Part of a small language model's weights.
Architecture: LayerNorm before each block, learned positions, biases, tied embeddings.
Each number is 128 + 24 x the weight over the matrix's rms, rounded and kept within 0 to 255. Layers, rows and columns count from 0. Numbers have three digits each.

# up: layer 4 MLP up, 640x224, rms 0.0951, rows 286-313, columns 0-111
# down: layer 4 MLP down (transposed), 640x224, rms 0.0917, rows 286-313, columns 0-111
up286:120117138156123131100156130162099110131121130154151145136068092138110121114122136131145121149157163134163131134120133141125117116116160161140121111142155095115186129109125122107114125157108112159156097138113138140136093120077138153135120091071152099102116111105167138121119156125144094136164125134139117137168114151111119103092138140110
down286:180162112145126144135108113142143138126180118157142150163143118195119134117175090128179167127174120100157107112127116163089138127107117136138164128138105148096135098134112076123117136133148106146098100125143100106181146115123139160117164093119133113118094100103141123118170124129148136124163105118139113115151152165168122107124116126108
up287:098071084154106122146148143142109155101132131129062095136124121155101115097131131107167169094136124141137170123119128106124148164115102104164164145125147132150150114128112122116123102164142140115111119167134160139138088196116112109086180163092124121152117151145124169117106131133142164113135111134100105158124071108096158120102118153144
down287:112102096124113123122168162112117124093140109120077114102101116108135119187114126110115168124185124151118114139162138129115138086127120136114120114106158126151137122120141150126112101123133126140159128127129150098139169147135122123154135142150133121136119061151171160118185129153134182171140133137142127125142131134126133198100133094178
up288:107131133166119094078193133166147147119128132157114085100132120136116129107125157171089146138111164140120099130161152075090117131148137152119091153124147099121100213155140079113105148118085080088153118099106116127117114140141116123147112143175142123125118120095176172174151137138144134114130119190116132129141113126176092123105080113150
down288:130130108127129128077129113157132127141138117120109074098135133155131149129127125127118137174172113164115126185186130142086122134141126138135155110103103111115114113120108133138142177132113145054111114133157103128109154141177137174108087133095180111105128114111150114145157114144144148115154130156183090107137106140142168105139123100129
up289:110111101173127139117087142097168140157127138146153175101120133153167110182134149114097120173123098103105098184122142157165125124124129155133093144127150100154122172087128115148119118109108149131176153097144103124130107134144144165139111158152121124116075094158123126136109129148109088112146113092121157115151138078107101125138077108185
down289:132117101082109168098115159168142125175109120107132130117132125133110061083145135127139141131105094087122084123116136119143165120116085129148159176123064163156117112151167158178119129128154156127143127180119116126138127127099139074134132137134116178127132135115100128131166125102113125156142115086122108087158116167106131108134118114137
up290:133093168109168105121114124121147115154113115149104143129121113129150138111119108175129125099115134106133119113088164136149138143113106150084140093118149100121171115097171111139133139126126119165152115133115111136101189113120148123135109108129103132109102089153151168094101194086141104084142176124114180183143141129110130131097136182167
down290:125169147152149138111131096107122172150117136106107125149123158129141143130125110137152100153125114095167095142145146119114138152167139176105112172129135100132141088128158130124093160131102108167149162122072165154128124143117148116124097131134094118091128121142129136165160154113143133133098154148124137120134106092128109157147150125081
up291:127122125142124108151112156096125129152137116156126142113153121094119140111127143182106112114089104168122144152131167179133147133122166116139116168086125120161117129135136124106130170092124110126137132118150088112107190123101141140089131130108101130125161131141115125135098178114072115127106102121136132114128137116153148130081106130152
down291:152126161104159124076089136142128109139126124135137123122119153158118130133142149155078151178121111167106128121105133185135117098136133151172115137128162104121129104136112114118138099142141156091119157102124111121075126161082129133111147144128142118107098135128085122163117176120115130176117143132102096118178132124139137105129159096133
up292:148145143117102110099094171133145144095106128139135143153155112116137112121157095143133139149117115134128101092124197114122144113144159179145150114122103106098112124182190140162076131076162160121160118122108123115137130121106115152125156094128133129151102150100098155144075116115154093125142125180071143161163151151117127183137119132139
down292:122136207077145113149111157137148107146155120111092123147097097164126132094159119124148120145138181094118099090118186115108197103100155139098118139098124105169137116157121107125101132106146117144137123134157099133148136069085051131104149130113145158124134145136087120146171105124149144110110128116169157142082116105070125124134103127140
up293:132139084115132169162098121145128110167132122119118105143132156130105112173088112139134160139124103148114109122143140157115170104112133149116132113098114094116114177100117146181124193148138098126157167139138136116123108123114121131121148121132155118130135099084137087154154132116138118154096084138148110118128097076123148096137142106090
down293:127123124140133098115106115170104088113130131118148144095159141135134142142139111154086141152183165099085179109159159114158134116113121095154087109084127113140135138133132134155154165115107123143130147108148126104143153164099157146159177152141141093133133116084144109145129139140123050099108100093146151155126125119115126143178126168140
up294:115135143114187093178116116077126118135137153144091138144093161103100151109126129180098173148171147163138140111154113112133139174124105121126138137113149099116118156105148132166131116142130112131114120133109136133124112157142124172157099122127135127141127118120152123140124107104144146129094113128158112137151146168125100075111138079146
down294:133149122161100116145165153117129141127113191136115086096136125143167113118151141138174088131105095160186144115128140124129098114158144141132109167154113109094129152079117156142124155091156141121124140124137064137148169100126119176174103130130148161132131108131144087168100107116170112143166129104119085118128137141133081089078126119144
up295:089132148151150110111122156107153096160156141153102093100109131138120127126130144127141085114156142153125109134124116125115107101158123138122133111114159132176101132135113098148134161143119162114145113111136153142153115132114094143150133128132164120159097107086158107179178129136145118165126132159164148123153112117142159141107111111115
down295:119122114113159141127118110137159132098135117140161101103161116116125114139137118089153127077083186111178130116145174112079186140164129106130141135105133119118139133107148128146115110150131113159170131157142155149113084121155111136108107101140089132135132124150101143120111139176117149097129125115133110135154165140116142135118109123148
up296:075151151141107153153109151101126101122159162096102167142126119159111097126096149133154138108179135184098128171124150161161137100093142120168150116102142104129146122135145134126114114058110147168124114117132110124149120135103088152109157126108117177131159112104118067104108144135176128105069120109138159147147124141158118133123110103112
down296:160092143156120124144102117144102153145129106117162128084113120085122103129185133147102126110113107125146138094140158145128128141141172137139153122115123109084122154109134120097143159086126161097101136133096118152124096124163143176185130146116143144118083078137111127114143152155152154185105122152127163133092157132123114122133138078124
up297:118107113133163115116142114116138121134189136099079102134148108160148104114116109135063147098152126116130109113150144143139127087123127131142075118119144083096107156133110120122107119103153111152136159143139203114150130114125157135120156102136154155110124149166130093144106161088141097165148122115122166140130136122140144157108104133097
down297:087106136180115155161100118148164129152129135095145134105119112133152134175104110197113135117146139173091139146157155154120140148097121117146110076094153117102106134098155135124105156115137128143116146117196156115114158135141098145152119118174132146091140125150140110141118149126086136130148165114153124104093165110120110153156131148123
up298:131140131095121136109174131134141093107144126140126130101158185117146114119141153129112145117133126185159082121083116125118120160082141103108159213140112133148122108151106124141128107132113121135136102114114140185117144145156156077133145132097178119125122142101137123154156124110137119137141138142174163122143128139156132130153152117154
down298:146132112090154136116114107091136142122085129130091108160148128106157139127110128140122153093154151128110123130159109140131145142129146131142136183139129155127098111109121150091130131164102134137148146127127134118096132117125141151125160167150159115110139125117091093105110161146147117143131106109102126130125172127130130146132131102141
up299:109119132126159069116102135125142086140191095109146151107106121143137145136149133156136156120109156125138147142123132098150146096127179092134112119113155127112181110108149131157076151127143118115139139121120116112089109086099157128135109097090112104134193146096171116117132129109155110113154110136123082137090099135151121109105107176173
down299:098149174163105080116125127161082097143105141098140130127088104110147139123086060149127116150111098155100131110126103143134123123115117130121143104167145148121118165158125149160154139152147159122150129102100132104127122108128130168103097168145116104102120141160088127128137118128172152129117137146104138112176124129138097150120157174131
up300:137116165119117096127108093092119117158146148131117124103143078147104107116135195139157129098174122118171091080110130125121102165140121154117148111140133143122116118135141092134120145169084146113097193149187143164103151137142115130130124121115122148130132174153113128122153109124115070152127126152127122170102140142090070109092117114147
down300:158097110149125133142144103088099154090132121147077139104125140124132115106121137128141141119146119114122129164127150142152100128132162135115133123081138116197103125105122133152123148162131163137136122122177088076137107151088131095148151124100104131118127120141132128157173130090172156138106098178140128140120113118123169156109107124140
up301:121147126153143151115132117079125090130175157159177110153141097113145154169166140148123074144147128099123122114115114126117133113083111104104116148148139105100055073094108085139105134144090133146144111137098116119111126134103142118103096164189125143133136160116178115157149135139138173179154152192119134169124129143124115138091094160122
down301:136156121088175132124066107061188143124117111177137120185124111085131162122145097135154114143154136166106101148113106096135130103110179121091116141132143121113117123092151099157136119145155123119117149141111093119119124133111111121108122151147100134124158088130115132131128136155142140170117133134135119080145112168128121117106128109133
up302:124097082101177183086152155155129136114129087096114172166191121175144122163156108148069132110097098103138153139160140187116117110110123180147143125157116097099141153162138151123115099082087160155127119129150112147092092144144158140129121150128149122113136107120123145111108126149162100124109116117150102118118122107132121175110114157141
down302:131132107140106127119080120118117138110115123152126107115128146176167128164099106091155156132128128143101134129182129092130119145115141136104131095103128171149140149175142150184151135138162115121104132125117123094185126124109143121108072161131118193109131077129113101145157122198137112102138107109132138147127114181124150137121108153152
up303:112148131116108138141135164089150144153129139097134166089122139111096148109151149143163157150129129107124154136140140126127123119145140137138128132130146102061138103138149181130183120115135122092149117154148129088125150179081130174114159153107139143144163178127085106115077141188131134118177072098079121153120142101101111179126106127129
down303:119154147133116103146138147203129145110145148106156175092117113149128095136112117141151123109110120109118131123113139116145170143117165119159150127145123127125121136130087114141131117129101139103077133056154166134131124105083167136121123122128139122119094139146122090115150103150141126110123117101140132104107154076120152100137114106135
up304:089119127133127177130143180135150108138154138115091101127119112136153143093113122152122154149180129059146177069113122135181121140134144125120158093135134152132129117095138154137116140165098093095128114126121168166096104160119117140168132128160144164105132149104101135179186153116131081119130144169147121048097114136125175119150095124141
down304:129135164137140152145101117171082135158165148145099128089165167142126142106062103103166152123152089124118148118174125160127142144129101146097135119115111109104121156178116139086128094134159135094111148173134112132144115114132133123145103104103144172098132141107122137119141163145114113127152091149139084119103131160135150179200182131128
up305:111138114109085124121105114102132081160125098127165132107176150106109142156157177169086104127106155105114134150118095135145124116177107139135155118099140135103125181112134136113153116091136108169119123138135098149140107137119100123168136176111085152151176128129105143129084077127155113127111112146102139160170190171091159132113130146105
down305:119123160145074103108155153106111130108152146172155139138063119119097113120128131065139127137127120109150161111117099105149117130152151126172159145184125171119125078143120109104118158125099147141147100125118149139122107092142147133073177127089088169170128135136158155108128111083118146125188119117129138140163140138121134152119104161121
up306:084144127132169126163138152132126093116127157115113120126101147152116176164165104171117093117132118100147153124107092078135147117120122125117108129125161131124152155116098152131122084064143106144126117065103139142164108090102134138087141107135113121110131145106110110169114132125144074118112119136122182110118075142163110114081142143147
down306:081136160124099118105089088131115120121186151091135113100144112143147120111097085153171129136125125118121132107172167118142086131168154148144150109089117156132138091141130115105127127119108127133108115128092094130148132115134122099154072140163171122139110090130113094136147118164131142109177109129106095166128093106114092137114125155105
up307:111133071117136079116135133109137123157125162099094072118146127141152182056112154101148130099091154135140119093171094129151123113108147152150160098159092119095114090164130175130146139127151152101147130136113146114127148124125119161088110167130120149130107134094124142158091147070133124133146060135064108102147117106130097121107104119141
down307:138117126174136159163118107155078139139111130090095126068123086125177141148122095161110091118124131103179103123151141086098126108165114147135088155095127167142141135123097131134105122120150078161158070134161111145123144080113163120147134151171175163150139135095146185177125068137127134114129138140134138188133150157141096130162095098116
up308:113133172120123177116180152161089099143117135120123145090195103117147167129105095103142068143145131144110139126122136123116131130133138144154063141065108130137110124130176130118111118128157112140116135152101105093140181136082167166156109128137160135112130128149074153132144153100116144153125089117058144099119102139120145152115122125132
down308:149109126136183089158129131111121104151135127135139156093129141118108178120159172144121105157155157062104101140096147122108121116101120118115147124169117127158139112152164093144161138102146071176084159106084108147145108152130145071147202113120151088168095165119164130158190142106183111155144150144158113161099126084087102145107104139153
up309:137135113099094115115162117068137133109171144124116150139131135115145122113130092138160161158121075135165140127126068139160140130110139127124118131171144095096143130195075134124139166141155120161101102156117102162153119084123135119108137176138124128174163149129130126193102153102133085112137142129128103136130116130133102129120165117166
down309:092093120089136113119066136132145140083110129105130152102110144132142126104138091101155129153121095121147126141143103136129118133102115152159110120111134162131127152151121108127109145121108133165112072133115119148116136101155096085141162172156134109096136168115141121159154120128105140096113155170152103172131142126107113159155103129134
up310:158155171122149136150158151095104124124135081114075118143142141105120169146145118132084184114144092122119086119153151118115104165135130131150126117133124132137135102123130089129175138137123124091151117121121112126134141143123128115135140151139161095111159103114116115100099123127147121151160145085144127116147097125141108125158130098098
down310:055131086091133117143110101149109140112151175167114122090111125073120094130116148115116113098100159144134111135091117145113115148130128105121097113093127133123111129120131086104130143128153129098145135162145127113148128059141139139158130124148135145116162129143121100075138100132115183141152100069127140144155174125128119115128149056108
up311:134144153127133076136142143078121168130162102136190118107118147159116112126133093081177148153164118103161140158112092133175150158135132069141132110157186108125144098141120109088167115148100145137126111176156103132104082096143159101106120132168125085161079153099132165145137138126154115116141144160099136156135147144150085109104097135133
down311:151070125109134128142149151095142153146121157159116131118161135125147153130162074141112130107106102183186129120160158153129085100142131110183122092163141127101119121106107142108123102183105106121135131113101140152133115159112135139088153171094097088131152085108144145131142134108139161150118126131158126139123150107121124122158166157116
up312:072100187059107119136158118125148123113110138114159143132144100078154107145139074142103150126161124156122086121125147118138104151145167150091144169109155125129149132117069135114144090099090067119138130137130105150118091097156085128133113155161152113115108138132164163147199082160133122148091172136096152163095110113159150140120113127105
down312:101132108102055119089114111190115118139105135105095097131125121138144108151092103123152133131108162113142117107155095132096094102101134097143094107128109179162124117111127121132161132127132108128104170084196144130154096168101059106100132096148117137154148121149140088131104100153156145099152120164116157112070136140139147148136152133119
up313:121086157140116161169147138123163084160138100140118150106151136121127134113097162122131197125124113180155122072138099137133131130030117124138145128125155148164146110129093149161100120135095155099118132111155114088087141136160141144055134122126127139143142137185129134117114129104133120097145171123081131161102101085129110110096118119078
down313:120111156135123114171125104141145134152163093084082137192116139142139129095120129132129153102218152137096116096100104069155171123073085119145078129142140137185172129115150105115114122112102133124099118145191111062126118166123122124109132094130139130133172123172185137140108144141159151152125162135131096131105115109120108146167133160131